Part of a small language model's weights.
Size: 9 layers, width 96, 3 heads of 32 (1 for keys and values), MLP 384 tanh GELU, vocabulary 2048, 1.19M parameters.
Each number is 500 + 50 x the weight over its row's rms, rounded and kept within 0 to 999. Layers, rows and columns count from 0. Numbers have three digits each. The size before them is the row's rms in percent of the matrix's.

# layer 6 MLP down (transposed), 384x96, rms 0.0483, rows 4-144, columns 0-47
095:539419526555435507488553542549471432453487485541425555475527490533440539486490472529478524617541538441589443489461445418518548473484543506474562
096:530579546442472518505490635533441428563495470510437494552519478588469533392483460521492443471612491468545431522470479415470437501520525442487497
080:517510486543481502468455540473465559627555440515446486435531447481390568541577467533469523473547400441478408488484471443511472424447476431530513
092:483440472545395513483495501490452413426585531519600479513535488541485546555467500499559638611425533469578449502504486510538558467535399458510526
102:536494587573470448537522490488542473575383450501537553422464540537506532395527384490464565442477531572482376558497580447537498488488480412492538
090:490638475475501492486483431553496604580443529557567441497492601579416420532493483489540500444478402443506358517481449452459530453543458560567557
095:576485571372540480449486457447516532487571468689512491559542502493542538482549573539399439549404543585562461541493536489469458557512552493497465
098:558520519506541482446547383552446503616428516556478528457379506401462456525495529528587440559541456467498451432537507449551568497496550449549517
087:463519487469465505530487519442433471508405493509532537435532477535534478455382602512402530465533561489571415473543490487547488486584638388537478
083:585562527460512527435482513507503510451493509562494544430552430624530454477546497491542451621479476473561478472509589584413486490513484563488450
104:497406492516471511491494551485513478489521505472438485515479523623448539519475530498496450490485580586524522481485419419419534586454481500515437
096:543476496526354411573560579497520471527447503472584612489481463570449462572558464454479427493523539552534437489503496486431492488493495520519538
083:524443449453450506433520530508407388447506484348518550444556584520576446504455441535534496476469394549471487503554583503517466614532509547534505
080:564623487416479479487470546550559464582539513434510560463479488563553508498473510473496460581430417514616521469546512524478511582494458523523422
116:388436465571488465503572428495419453515425536502553537449501538527561445527504564521594510519446520550492508591491528488603505444522546574521497
117:493551522588552492480490516582505493491459583400499553542512495602497565400544495570420450457561558508475448504428549495556475513509495455533498
081:482426498491561490466534527539422517457635441441601486417436439627512552536492501590524445507514543493549483477461524467533438470464448596507474
086:519564522531560481435493621555544526579531424517435509523505431481530493453510471479486503437540481570406500469438547515548548461584546405495534
101:425498517439561506564370477582516492459567455552532577572438522505451542526495472453467534516358441466503537486430580491484416480524502458478468
077:588511513572494548449415460493520504525453485419524574498434552420559476483532500468531489448429418436495496497493515427500468428495589500594537
133:553437516474440506518442498430473495601558530507551423449465460479542595428483451535586447512420387511494475448471514474462502483448487493489441
109:482498529493535521458458519470514547507470494622458526445446487484371510506371469465505470480453545552506571526448423474568484447512452522486488
103:499386524482492504547499510486466601532549500618484580445449493533470474630481545437453492535425542464440500493489579444522537549529561469452449
096:538618471557520498505531504502521478526471539536540556418557522470474442560535480426512581500447475480459482482542441447554512432510500530533526
088:535473511484506425425500410518461457535449494501468559487473448563524500449568500561411427483590521466516357413484559536503480551488583496505578
082:547612463484505541482487421493578525591553475463500547442417560411437544512471570441474567542504364566472482515536603393488457472489476420404449
073:490525495512467512472290468476502544474492426512579504431509493476486589579533527473545518497504361400447449452485526435485502497544579450513512
112:520544451574503498485456529515603508422568477480560540565547522465576527506498489416456497455518496420419562443385529576415438503543570488504450
092:481565509440554392487449511590480503503559549483462468511517485494429369531398434473484516582447472475498344483544506468530538406525521537528549
103:540506484487527400520456498461466578426549546461516442519503442371582424547480545517561436444526492522483542604558560515578414592494456509544399
111:407575483402436499537515536444433490505620456432571478589593459567560466537530418591510527517540421521507497499497497519534502462502498509494568
078:476523521530552584552480383486533482554521523485540476568446483549443446538543484431505494484422400580431506531463507473526496519506422537451573
125:491475495516488500485505550489443446454460488451498553554490407524456413506616472450353496431518606533536567469587528613517451553506566520433538
109:448499462565447514554548452446467479561453484556581436503496533555535415488506461515440486570530494538508448577529537527505478397469544529417401
091:486481490495549435518437473557540455544461638585404494451512400483572505504613486390473546509525539468514434451470497534536471536492565516492493
101:535452492537484462532470528404487521497468591452403433475506511458469567543542526499459558507498548555506564535414397534513486477561451510394487
107:472379426474445564443537508435456464481579484527509456478485593437442535464465532496607488473517474520509480590550500407552422458419496452478498
106:424543515493539465532536528503509546535451484506458465605446517492540511487522420445504536375579423474451511547526462567531531439551486550549510
091:553431496602563490464483419470536476539414529505457579486570520537486497477504439525532542600515430504451516420408499496545618495498494502540557
120:517481580511534464550573540514463538482557442480576562553558435416401530518434482515469476443532492558473500562515424505558571458456500505532493
079:532489473475432423522405552574514567458531562443485449522440398582473496524530552494526541497526373477414521441461518492531483524532522515524526
121:465485541554504455504624469578504485530573524442521448565493417595527510362535542542512503498583488509467494518435455497490545419476471537482554
109:498517475454583492510459485510472471396542427521564550488463447564417555387498488498485537522550501461557477500449553492541506532430571572506535
091:463528485547509546495511566483508505596484510463516557544419446581470488431503443498483470499486503446452406480549512545449489438559432485435628
094:477401479463517414496554471459502579503634520465500506507481503559521476539473470454510436524527505515458510515534533519520532451484420551461540
118:512459535508503462468408550505625446496428499520556493518375518452474481531606458522459546643535516520479481586472456452455568496548476477576538
115:517567438549559513644627443422517503525429489458517539499470376515525464507544468531508444556540574474477529486441523461563531421427556456494428
087:482477527530445460457568541517518450512445441503450547532401529568484444520540515522482529469552580489471462441532445415562561526541481405451579
090:491553498478486496474562552545476492500468460511519429477541459529578464529411491566478579459447514602531436450483485498427510478450438463394601
084:444569490444465480412421513464457504546525428573486542477488558584512469480586473462551509528623445455540528501484562516430420590541483487426558
094:428590523478555489597462509482500503520490517474535483464490460501500474450532581587481515498406515487464464423500490521428506501491539505598479
086:603461469531456482497548459497545495515548472371454501565567486540478487533448538499531505590505433509482392461508508461563510459396544512468561
070:624544497594514593454492442521558416535438491530514566439538558408559484468493505446455523561422394515487452542507445462467520542555530444495569
100:573551524385487480483496439479505500486472593552477478468509500424466458562534548617446451480499503527547471539510558445623510552500507627501522
085:466530478482542469522448574531469502504511543436471490332517512537443465513429526512526578472472531591493527465482465655488563484477439421518466
085:506515580538474481505450491498415555482497459429507565539509591425464464509527569412474559507425429453564508511554557525452587523595571483426512
089:525516445512491466528564535478526483499475492467454501596529484545580532455483483523403461501541554544358479508371477559439491528506511446442578
110:444491434463448511530625531535442488522449549484509474433493435497488448487501433426506541459470535457462456505553379554480482447553609573493532
112:412438461473433460434556558481449461522518445459535596430412533516489559495423501547450466493508469512454397484556495502523411577490489569590542
110:471488473441534526456445517511479600514600496461489477543568494501497523420559480458469417430536427445475500616443370483546465547486556472513465
091:504567574443595461507519567468537575535607470514500513547465484527557546516477410431551468418556476512427488419501542488624448505514513541359425
089:533571559553459470558484571464533555573511391519520508631479449502530481557575492500507442550560516506494435488562446511456483431453439456501531
116:435472454547496433476490509469437514519473467520550451519483538573426574488463518514557495410472532513509510451444546485554417501430526558423482
108:523471483467509441519503574537482537400520490467569485470514469538519492541425528551552431436459570555584496513497525454497524543586519462443557
118:506520459540501461460540485511464594478445521510492510375533388563462504511485399425491515455487536486537459536515386542539490515498533499428444
096:488479525597489518480574548427522473575428465489468482438410482494545538383418519483508493538467511623448434477555559539479549508486534469557526
106:496470527485521468517518499510491425589428557540529402516458557596561481439474519494465530548532506445399493521461489402526535564372498428581465
066:571481499572490589464484489509542451536521544471537452416518473449473431501514493525526495531439418468527483499431517477425504426569521466534587
074:522569539605522474442442451540454469574462531545476499431483456431622484483498525415573501597473451489418526415492485461489526439495614486615540
090:525506492453558398477486575580392473442567575486590450456477526514363486570521489524547515539493497534411559483532529458566569467444549481451499
098:489513478589561439524491517520500492513485546436485532513523497530415542514566396498386480438511561566536469559485453507473405478517495412389591
101:497497553422486490490594526499548537543461435532508492405501433519465497474457498487531553456445436578493466632492486515482425570480510463594501
087:561568519510428505592394564485576419489437436573450513415466496514492512411556491511459504561514506509514464489474413488524612482510462493473567
082:503500418459467498557434536431497579524554522570426411454531501380477594474548456531585569475523383474463390503511418500523498405473490510544576
114:362437434528584434535506534559493474481541506500563437452440530612562512534521483566472486510423454500615478514507502504522472449570410551475521
092:481557499444579510488497351488570531408505514498576475478485537461459485489529586521456538551415584539477535562411466493517437533571605468435553
079:576575552553611524498485519482495546537450583439544456447544507411383455531489557512508484527463395440571453502530543428452506555478507452591481
111:448455486583565463526572550530389443543563518486491518480532437626523508479423434500541506510475526553491490567445525555455491479501458481481517
093:418459403545508475482555533548486448471497452480469466504448427635459539470480491476505542458634479533520509502504525444515521496439490502479497
109:459544528526547514483591530508524464434442478457487563418433496542496516511524536615586513429406598449504504503530507502528536484580399487465506
121:495562557482491503487443465542523476530435517575469550416475536455445455443551521358473491477509473523547551520525487426491511431579473468515476
142:499496371505428534589465520557505422396467526432518461430479489482496501492431535555422562504494484554532476452513581587490493496547529526583577
110:515419512446529491539427508443479531583544435549476428560554521405468450517422513499548486521563519471503431564568471518526519563427434555436492
101:537564472519498515594445492510442421412478501477605449460481470564461458523410468591496548570433546449531533505404552574547534542481432541463536
130:508447487477383460546529464493537477495426498419547500466531490546571544487410575492484531451408581462472448456480572525503547464466426540598519
094:536594522498506436422370404547517510451486490586542545456518577492483517470541453565441555488503535493474486523461549552538402580553526418511506
095:481495477471481512388467497534503563493364508572423523431472570371581475458668516480468530441507548529420544485530504478548527514486540453489540
086:463583456431571536384593499588461437538469485469503574481482585492495463495483491527489489504461525527560536480507499541394555422505458430518484
114:498557427481570443501518519497468445576532492507492381450495499445472491560511434425494523556577518413499459553588372552503488517551501475576515
098:552512465454471523473475443470562505552487484603509450495508473432612494502430529565520461608497520528423460593568502535521564462554487530519486
103:504473522475523505564478516411479481459515398573548546477533443497558509471527502391519451483474501425489512456515501577545562382488566498447560
092:495435480400551547543389553587486510577606447504529470472483497486463536509455507473508541506461470474460515521515475462503579570585500531568441
119:481426483415479502496413424513564510480487513566496517471477449580394547504439488430609468489430513456530504578441495450431524469573501532513473
097:510533520553529441482488495485459431504523480541480469403575570579477497493476567475490530589464468556526502544537515469509576368536484463537507
076:534551599514571518557482480526547460510393490450564613506483465486555493556451541550464555484389402518456451525462588512575529431558496448529539
099:462435500574392569478536569496479472616408569511401553475532532499545461432570464485464470530427504435524423433543567455548512548544518553493512
104:461513472473488455522466472588462466401483579508474587500451553497590479466406489543391493495442461549534433365545539549488478491552516575461512
075:509476498554467447574406417493476521522500528427367461447469464431436508441482498548395545530490458500439541493480540524526599522466479600526517
098:552458443451450411499558474503401454494507494547507509467511451450516467553478485565484557469415404480430416486517423510506399575492540445518478
097:467477411422509413507555550573503494508461464582570538456502550570489501552604484485516460454555421424614476465530579509502508511562429396603508
083:511570487448510463435452425499505490551576415471561626514467504457554511553472619494481550423493458490476496497539521407525519475551518487605493
105:487423485565529624493500399539531572572484450500528506492436536491532483442521457431517576553476525395536444453541509560568470516480494491454485
101:536637581482478475555460455500439512520526462472525460539518494430483471570496572562517504497596533408446583589521573504489512511470419556430544
099:520543532522527432388493470525529509487573389509453489404460437561490514540577526512457581522513471502398555503419519503575471471440506437483566
097:404560464529441461504528491421498362522533503466455567554527531449508518436495540561445491466498517608516498526480558572453553533489475397476524
069:523580512501513567458504467505495535488523484533593545397572455499511443560513638547490508474440432504497448517491542476510453449526588481565501
102:546510550495493488516517523566509441576475510563462506541423540535612451489550463423468512511485467477422497532485515405498562467490514566495514
101:529385584484579530534562545491513476534528486560473454482478461490522491436488516493570473526495498597488451494426515516423435579443565467508527
068:574520567523537429421556377593532446584432457524523562501501461447526445543546560450500484513444443548516504411450490464485529464504501538522485
118:514493462547449529518486474472508481491464568541535533416496411433418544431535530401441526501488519547572471422486502562483474560540623520481516
110:493614361557557554499508566555499446489484519511489576444520474473427476438473556482517577557432566568466527435500455475469564483536530532486571
087:579475547477558548449455533524474496426471527582560515433446529525476556444584482534515492566447463441469451471424480528546556424510578427500477
072:545536569462522540382505547506599459521513388527551509493514534487513503563519609447458530571391397486381441477479560408573547473595471414478632
084:555468540556576392585513477472458489503483489434403472566476453439404542488584535462415548443528502501433641464453596436592484503522524493498467
070:490428525437572478470442557571499479545501453569566515450543483515489482451477504535541445467489354498518429478531489462477571504487482474581523
089:505487446518444462459400508549501503501429496567505517474417523463482581415638490579454384494461451560424580499491488540538436582495505478504545
113:518481591487507482480456556556617536537434515518468482410479503459517562425568538440450469524485434572481385454471485509478591452497474575485579
131:484517508413435558550464431583432451488525563470484503474560467496524457515486565461535610501463516523399562485520518562481560498423510511477427
110:566587430474440403495498585512506455546480529453494476589529444561464518524461522467432499552530542544533467443498501564415561535501507366573557
090:460615469423426515485578481557598513588475500391500513543437399493556474489532527498422563480555455456342495501534571445498524450503505500546490
087:417477504582578530455519479572498489578534460467463548510416524491572531428522548608533423489507488630603470486522495513562503551501465453439533
121:593602482481496516563471550387458414480530435480542545529498566463518490493496467552448456469563434568422511478413432530477570459532545580426544
111:448550508478480557489480514447500457547579432533561438553424528589536511578462481557616484613530498511540452530495521551444570492460526483449446
091:433454449478438531585550532570407545567512502478539514488477485542500567513492441578490439457606598469411444464450582504531479473578438488526544
072:531568468494561498408540478634517429510549415512550535435433506486502549526476460419530476521472401529499473518429522479578524516548503495523510
126:557518478421378539469546522506566536524438467513438507576538503471520419520530511485541529613444472474486486560481503501549606410419505519434470
085:464410469421508467451546506517536524566525431425486587587419469463461482515474566577450449458581573521417453525479488481564422565510445450538467
098:456492485529488529409526367575509515429512470457562459456504545534464485532487570606610569514404484525543466520565626538471408435444444518490545
097:454429506423598461606467520515448559509518489511477483549489485514561540527452569551546447448470505540542550532421428506470496524471578475631437
113:536428439537436450498509577606494449468418462562594513444489539394464551530525452453475579542518501494547490504534528452526468524520537442485591
128:485526393476390411525525520546522419506578506477624483505536483461417442504500482435612550492526422480467436457516464491491485468452512569549504
116:522477601529405469452460548464459510511437483413461610448403470510448545459436442528459552617482476564487463525483559436517504485460440562510496
080:472562428499459485515465543531539471518428572469470510447567448557533509513515444430497489477529390431492477400543491514462496498557636480527544
107:501443509453472532527610431449455446514460530477529478425467552554484463539461558524530511567479554497483456556599509509476534521462390486539545
108:479471507517539581476477453484450549478500398527576576552554546583548515426473566629451459494525587511502451493536465576532452425611502493525497
106:543470492542465526545372572513654524493516584481476458483450522626479494493534445509467402509581455492462535456478522532432503585565457461564484
078:554520523519534546459544464517414493499534529547621436417467461482501542616395502519536396520443456481516590422485479478534568425546494442460471
104:534583457474489512455521399456457626468461505509548590409544500502455504479510472550523502446484541473430501440451495514485462385483651556521512
108:527442504390498463538516543444457499539569504484619522531616543412497488503558549512495488413535467561467458484584500514442446564508540458543472
118:533399495571526505457448571471439500519526456476559525524495548481513550521480409568416570534398495553505555481526521560494529527449520582448615
071:515582427446544501455508530462449492433492470423503525429560470543522497443514610481550428479495498460544515556607473530514528440506587477525534
# layer 6 MLP up, 384x96, rms 0.187, rows 5-145, columns 0-47
096:479449533539459538594520510519492496438566502462479462532504495454471503488537507475594475525535553512489455511445400366496425438555529550462521
091:501429424436641428519580515502495336536528502529496464519438512518510423531526534454465520541453530515506581498507605543443568504566468487441508
093:414468444402510488562644531532452566507453505562485485516441557475570559509558553487395509370523516483419512468446459475584529505542527521549492
104:469540561553560550504575545505523617632530490465409525535535436528512457543624559534511484612511477470419527558485469479497504422453521528499507
090:439498498569536551512476586427453456551495477524516452440463440469522572550524471453492507512549563467547509471484486540501460433461530519455581
102:523485428597524413470493480491516463522499481526486492590533571555494490462438529421514523592523506591428496419564479448573424429499479523444604
088:533494454526523540550468448519491593485466556534543586527468479516508496527515517493483422532491523523537487506488474566488597533496434533391433
086:532597527468524450486424586424438445562539470498512492457528497512490509456457391492528532438447596579514598507506535504591513625549499464509455
082:492534458474516517544495477479525496496524538455525444538438543514414487530488598461427525516482407520529509467488424453503500386565457466517527
109:489478458525562499489523467468436553486477510543523549488513395453478468497444560452533520469584638450552501514467428554593462462434485511482632
105:448502505512529455363487471485546428576500495502413544464504499525532510501532569588472523430543452535432518551529534481556445583558494372436566
080:561458522566524478550492510468453511522453446548486543502597534527489420535526583521486492561532547534492506418581514393470544438511378534558452
073:525467375566522466487530491431549510588450531562589579504501479462451452361614474561444490432539470508504537517509485548501513534484480564435481
112:473542551500463508536635513525513535505525615492520438589464476535492478432499531490506464554477419556479533376477474549426482512445550508511469
121:551466449447491474481519558528463496530514441522489500515519489445446508470462478486478558517529463473456427399531442404525541482504479468605495
094:474526498472480540534550474396440534509480529530510474518583483520468474575568481492488519431565493501625545476407522562400453476521442546483652
089:564495474406480435467478432439509554439423493548527558420503486541551471540527424503533527494569547450547502490483597450513344492507440514425523
102:460559594521513508458602409428478494544430493455442456523504519510439499445533496456488518540552629486494511505519527544560590524485472494527550
086:485476426454561500562520373471546419599539506498571522488414537487558514423423576527395544432517468440607467495527504590551496423469488493394496
116:465498493383483489433506438451411463567504538409490443514562548440497581562490545373505464530429597466588477547453553527584480444508534514510473
107:438475511461537572549532485530542538529466509482542434433480579468551505450563598509456570511556449498455463401439447584548486470519540597528568
098:491468511586573465495496544477505441478493434384503440530492506494519430459532420484496490523493622541525558522429444536501484499502444507465570
099:441500462501521490580493540558494504528524553480458568543530465432430550509591488507487408497431510618456553479518521468515501564398513485552494
084:465516531582479558567557471542544540374494509567412397545508563480548455462489515432448437472544500417509519502518530414526525544448507418462560
081:424496549590449487496538498455496512439466492561536494533583522549495391465550586466469444525450535416483460424478486535628431442477486576593478
081:445489493502449453404560539566492459524532553515548499530572480465483469527395405567411490414487549494511505474485467412547568521569517575504460
104:518500532492513539453495506470459465562516494444441468509467470541529546472484539446529367527475527495552430457484568525585546507449540564480580
083:511546421652434517487584511457542393586550553481553474477443453463492576459602494490482466471527511495565453496519409434580509467493465450591492
108:505563503522499578501557456528565395516473490541510514485450490531471522518484565451425584542472593535416471375414475541470583479430540478510517
106:506436569470477427520527535445494465530529565545387480437469477478492528534471526550502483485461466461560483657457554557479458551612420518545544
083:594535545554521502568506450475496518595470528488394598478480481603553514595478554436473469566550435487443539527536483493424516485465466517455503
118:426475517565460442378501535487510495558459444499450485474529601486452399554471525512522563448507455532466515435531467409458542445480434479531532
109:528458589434556472579495466596505473532519521480461475452552458560477604526511507427592520456523467463445552388472467560462430420551540399439521
110:463474492505488579493477608448531525476535468462518525521452619501535491485456501521505493570464518526502552567435417498437430538448504371591494
094:499562507446535553477486458533530494418523437524562607524508557437459463455443507504547403539573396478560449437595604522484557560444553444580475
099:609447546533475459542510526547500468472525528420485485461431485436417553551492423414493393578546487459485582497460501556534518574567512510600507
098:543447482481516511503505471645504494494510454437481466473530461405442475614427504554590552479535608474534440417486535422502418516554536578509528
090:433358476477531478497482428404562554432521497437475551589547482471554496507457433634518488544553461447622552481425517542483488554527584482563431
110:512531542526435456496540536479491449496417582496550513600417577540463497589501591542441458416492473463474531512429498663505409445492469505508510
097:547485581582484504450442480434443472547503533574491529477564562571502476474496516459507530568416554433513466560514547537423540493404482472557448
111:531494480425447491521481495494499491538526389517421557492533501454532469395609480528435491473428483513400508514467413557570483506517592514400539
107:449484458567503546503465501497421485523465491508473505574456469460562498463482476434567583530427496513480516680490508458458479484464501466438493
093:465498349562481432542448510564554474429500497527466452407508452523446506539525558472493561500482592529475557505449476557432446456456485495571476
091:463464370460437434559491482520522514515408575487516484460526416499588574514528389507578567521508456427507516535468581479488437504528458473459508
111:540442501432486531545449493491624448423556452550475562451495503487522487575539468391477446482436556475489461449526533578537439533530521516489486
104:435496513489474432400513486554491490561480436442483516572513536473484416580473447565507511501523511484508458508525551496549478490510445443587588
087:564552513513496455511494517452505479473462411550393501508494451490391516504487526461439547486383442481569492422525539549424519497536580561436507
091:532483495538521527556457546486529596487508483503528595531396421532533502470544450462410516541497531371532547529413393482536484419590487479498568
100:543456470500522495520501513386525559460559530526496504463483443496406522535445502545503507439450505453468505524374550517446463384489520449546610
102:500466486522504538474482511452464565512435467532460492468537515598506537507500542428505498476583634506519485460463458488499551558528494563456488
093:527521407491544485497568570526506509516516498525391576467577474425441452526530500461412534452554568441441504505456433490535565464540618516574445
084:573520441512554532545484440415610535468451496485459498539444472574530481460550507547551546456543502528475524451509415460453454510507457482465479
103:379556489508441493489542453471493490656524597453464527614458494438557545581478513470580527527561570442448465494482596551482497554447505443526474
092:558482575526395485527450611392465525522522470444475517473519446615435557491463479566456484445554461448491498467426493493483425480506487617529506
081:476415540538542466534498482555650441561414498528488504433551516502406406524463475494532494564511490529552543544559539562595415513472595617498455
091:517477522485516495514570481581515558588477457548476477389472507444464527525586593518501411494386438501492574435526482501438550439508483585540528
114:534492503454464498508457446425423489451526411540532515500532515415471515512417576533512588550538493492582481499519505432598532435551469509484458
103:591413439589513540447571465573536522492444525511408479496492574474540523492574480477431483468533465512501369546522495461608471513490529458471544
111:497448548586552584505466561506447608506486470463502475579482500437503561492515517480532520491506436447521557521542606459517425543542490389548439
080:520441418535469461589583437556465535457507457488456418535503529479449551550555502518536464513570475556437475422495514432496565530508511538525604
091:548496392526557548528535548540516502476414462528416512512498516423516453578500498397536447452482541554507575528554491512524426494496529452483488
118:470469516479489502572516522483466444530450468460527509552526438538541502534516424394554591565446515463468603477541504568477491448473494599459551
112:595457490509508547569415503495503457561518585449444357551505503500487544502527448384512518499543442460516553520541461487471498499467459556606538
105:569509495500439460489569511383485433533557504472492507439467462513540511486565440502542428507530488519500489550479463622586417553494435427384567
105:527456508440478490539443528498544476412472485459504539574482468492452479466439518527412459479562461491607462599452463514469363562570555448520554
113:540408484571512545509501489502496506495530554428532493510524411508468612522539478496521467434540480603501509517470486461466481554466594480403479
087:470450496457486522524505481441601522532629498463415459444481466516564472400598460487516489503461585519505503521503497523516478435485519475509545
090:564460450468464536518491559472474580443522537503428540550440501601472377535531471550531532480536497501393515483463561497562511510478493484494539
078:550550535523518496547458553476482593526411403485453538482485500433524552430442465508480482513486434479559440471474482532586541477509459435477534
095:580513511400461511487525409522535483579450540646461501488514468510478478520543586484517520411533506450476568470467492455450546557608509552560389
095:562503550578552418558467467562535412518547547444547517554498515446438503533504525500497467592594486437391503553396429518474472415479467483487444
085:430471435565490469509477565458491595500527565514466483536466496481514422548484488514541484497449459518551488631373450528545474547521449522495483
093:460463517480512558491456480547514433560504528473447453592599610452588415485569483411631466452477402501454456515461472472469524509465529493431451
108:514515510424525491538525483406496519501462510510507564531501420600360478496568465566476476453402545526463498547390517425524407477509552563453616
093:548440449473540466486442539490415520570435478515469578434544477541459486555486431463507424487592437432454464434611461514425543560554434552492468
084:561413499498440462492532548542506503461499461542520558520524620498526418409526490527529414515457536514507594525495478599525397399461499538473414
107:492433543491473350496559483411487499525468461479499552432491564555473534518559451474518518532562523483543460536425478478480451506454361470453615
098:476494501428525566428508548496499540489482524498523502529493441526468511517510431545400479580513540464484544581396488552543468537479391507435523
102:514492518530536507531557475522516609570570399494505498573521473544415589506501485403442427530529473510499443498408468467555497365506601559504474
117:472492552490479451431517538484558480543447548555483503456491559528490454562467516442539524470464517402470605468454374471501476560487421519549477
119:526453528579491419559463535471477473536399562509472547515460554455487480540490441519465490483472401573458471463523573575543501500479477600477531
101:496495467540538477565494586457549510455501601454484475439516577516498474559546425433443460480429489476563473474578490593423480525430501468551447
097:502671474441593572437483472543525530497495576571456551482541561465541490504566475480442499589571579497404464494498509475484414430498459502560457
112:478460473538574525488520465525634512611465516461394394474428433467430445513407467503496577521500459478538514529504525543435522452536510480378512
095:471518488535597453516519548537499472439384568444421385519517603509549462488448564580523523558587472460515485468497525494524561424522588488520571
109:480560608562470478510575515451541527529449565487427526444473535459545521439480376418542474509494559440544447465562540541538534498433415435541414
095:523515565509515524522424460452510540554582510526447501544460385593458508413397480500423521552565442496447533533545497521562500542543511523447478
103:537453490443519402455511506543503578479537496453550433632528476556529462550423457509473477530513530552541556519484422482504545496479548477513559
105:503489531541529512469502419522460508541511442560566483598524515545485503487618456393506513462506477491476478459488398520479444580487525392507477
102:558512541430506430576520468534450557428576473509514499435498534427485512508511519514460580444459495476582482453539490438470470464601566442580448
082:549445498523420464511510307511540563485504472547545407499578551547562476579536487525441494538399512556390502598480482520533500504405490511579549
105:455552497548505473407432487480464476406551474514536513466485506449507494512480529521470489417500521564532581482452574548516566544534528389338464
095:485479605486421541517572461524509522478435557510469454528502565466566515599633480485419408513497467577565576471437417463528580442582475466458466
086:466520513537515484450574533458503482604489511557524489515613568500475440514534559517532616465559544458498476458489498580584466437435484508454438
103:492557422550489475618471520527534410498443472406489562584452517505457457492454537493511534461399532461537568498452434624488500554594449572471543
104:592514509436554509604507494433530457456463531587483440578470523494512502516516513466404386459497502485529434479493553522452547518585425446389491
099:537481493465511525518470509456608428515562425535484538641593457455538508504425536429579553517512401494454466459520473452572483460479525557477411
103:528551544493473496556468445508558468498479526463457523511565492526484563458554495505473463477626584470546459517488605487433573523459456514477499
091:491397492517615535551524452460528502578465475525491432505546482554447586566504442487574448542523467576533487495435535524512464395444500449485414
083:443514516578491426465571428512517518576510444555573481554515561496544555463470477497535489366509540549530546450462482548508592475486549522510426
109:469469554494581511463528545438473499519410488472470496425432536495527469470516501492500588533538547499541576536480375501532545521567514460478459
106:483452476517572499460531443567496520508329471526586479481568569480548409482593486431541510455547535579487499524500499575513442474538543567528500
102:544523593480452535570498485429542478463477540449481520460536526524521473472510509479559534461401439529533511479528536439538563543522518607446442
094:543516537488568415469510588541657558452597445374528434551516534435502492550508423423411483492485497447545549494514531430499534426483512537499447
082:529472465549459390480510492501480534542457564516535502575469441496393464434377434492548469439554582531573501515519480513501532512523514444476451
105:519493487544631469478487545511544504560533512451492507573602535526462493448540399471506434524499501636498526456457435569514447530484462562484493
095:569444477603451509517445423515480481504504478432492459438448572454552591484435365462491552598473535543504518454471512461564504457473428454526547
084:551482417628469436458466392557404569575440456498539463494646597506556478527505535503573461517421495472451500480538474603493477538510503538552460
106:595531467512478424500513493561526439508463509472432430543472538557486536567512475483482543461574498560507589511464508509451498485549580449529440
104:531506443551442526546349487458462424571489451470487475555529565435502491465514483545399544475494554508554561489551513604555377460546513511502548
084:439483496500425489481577504478525513533539463559578495543485495484538503518460624453471551513508482498517603590566518375528451451561522491417536
083:390495587552472458460540520413582401378501510509516465507605414496460611482497521529445444533454474459478497496520540438470490576453472465573502
094:488502462516473558459544432422521443460474408497492534465503596566479383483498534561589477568456511514483505513606432494453508481478528572544503
079:472513420545512581573465404482559436582538477491456478523520491503498515522471550524448516507537534538552549621559497486496368622433488465466527
095:426508413573519520495557416546473394458481602421466451515539500385465485524433507511473519551455551472490473487485445530505452527494499675511439
107:516353494455585500475490531534529425525570593429502462559476549487569500561485488530484487491428456443532554494476452513637557544463522449590538
122:508455504444560561381397463466603464451393575548542462475555480534504540505535570478534480450513583480472563514443497583592576487454490422492510
107:455520514586578497458403479519533502522415563545482539385436477488462453472499465488618544503449415397557533492559516436590567461519446519449487
098:476438471548485520544495533497562429398553466541534445527484529475527549523464464340620587499542537519503475507502457549511505499489549408423479
082:465508481534537520504473651447445544481515433537430419471501514527563504434502512508537470527638510454522436582466551515526430484563471415509480
108:510481418516553492407571487536473535513569504537459523450529557421404568488442561563493587444471534550520565519448482498546471465541547512384491
107:487468462507514398452407485531572362594463471493530489546537445471399586473519465547492538507499518517468577518517534467425479472452503462488422
094:497389507525491470516535545447465511483440496460515543429489443505435490497523499510531532466480518519410500548434515565501459441564423488487557
088:507539473533534429455508472419571455453543523444333500522470534509519473517431507457489498448483575506508478489472510508546595457554507497472568
110:543529572455562499476512484413534573511423601470453536505523451536488516444518468496465509419593491450445541549503573480471511416529510585437485
098:532474529448561527531550438440407526561524533565452378413528490506505555562446463549485574512437474501479507574559508523523572444480500624547452
085:560495545502397411582506486513387516455443443520516562509510505511528504581470467471509453533589505446479530481464442438503487587516591480405447
114:518460419475562539473461508434550447536503521532471423479472484492430542568521556422552488541505532442544486485516610454601410527485498432423460
118:578440357444477506480498461483546523509482447432481468614474492565419449557523640463478577534434553472444535535500469452503532480563534490464569
116:540392544459508503477481456542519523529533479424380487551445491490458490487516459552455549537482526535507588501507486589495496429506492496466609
115:479534535496491434464501490491486473571454559560519513456528494545458514404506520581565581418566561442463551473482462527524498576495457515577550
089:499426501523587513579569524539497474423420564557554526529470477448471508535524560479448579529507500553556521546582557513360422584516453533561427
110:545589582489579476498472551519543581599504427433431420565558567484466487472517457485550484479495409492454503425482526469536515453512467518488496
095:581510472483505607443458520491463434492474481441535453537529499566474443524499465461539551515413494488409459451520456521570520530497492493483548
113:445535587554495523531552495439474561472534463464582436495609470483548468616443499528474535509536493550426437497390477448550515374502494495472417
084:428479514614454521485457614537526538491488569498464458502455491486438481431453642548443588479502477498512495450470511487547411494460466422613500
114:564466507547542502562451558579510459407584522476451489520554496449544465511496608541389536561395467427468521442534496449505477472482447459571529
097:502559571459517594436471575495500494487453493554505503501521509493590500462417570553453538493389534542449543466383507540541573512511384486492517
115:417518465483483524502496502484497498525523538622479466530531451450585524475580533456436582543505525486482417536501399448530470455582569474475444
083:502548469474459523561484569513574456480486573516461565598495544502494513602475509496443500532565528600498557469458448442451556393515360500375441
107:515508592548551497504472538441462466585510484486449508558477532527525436588514489540428512509578523578481515465502406595541527473583573532569537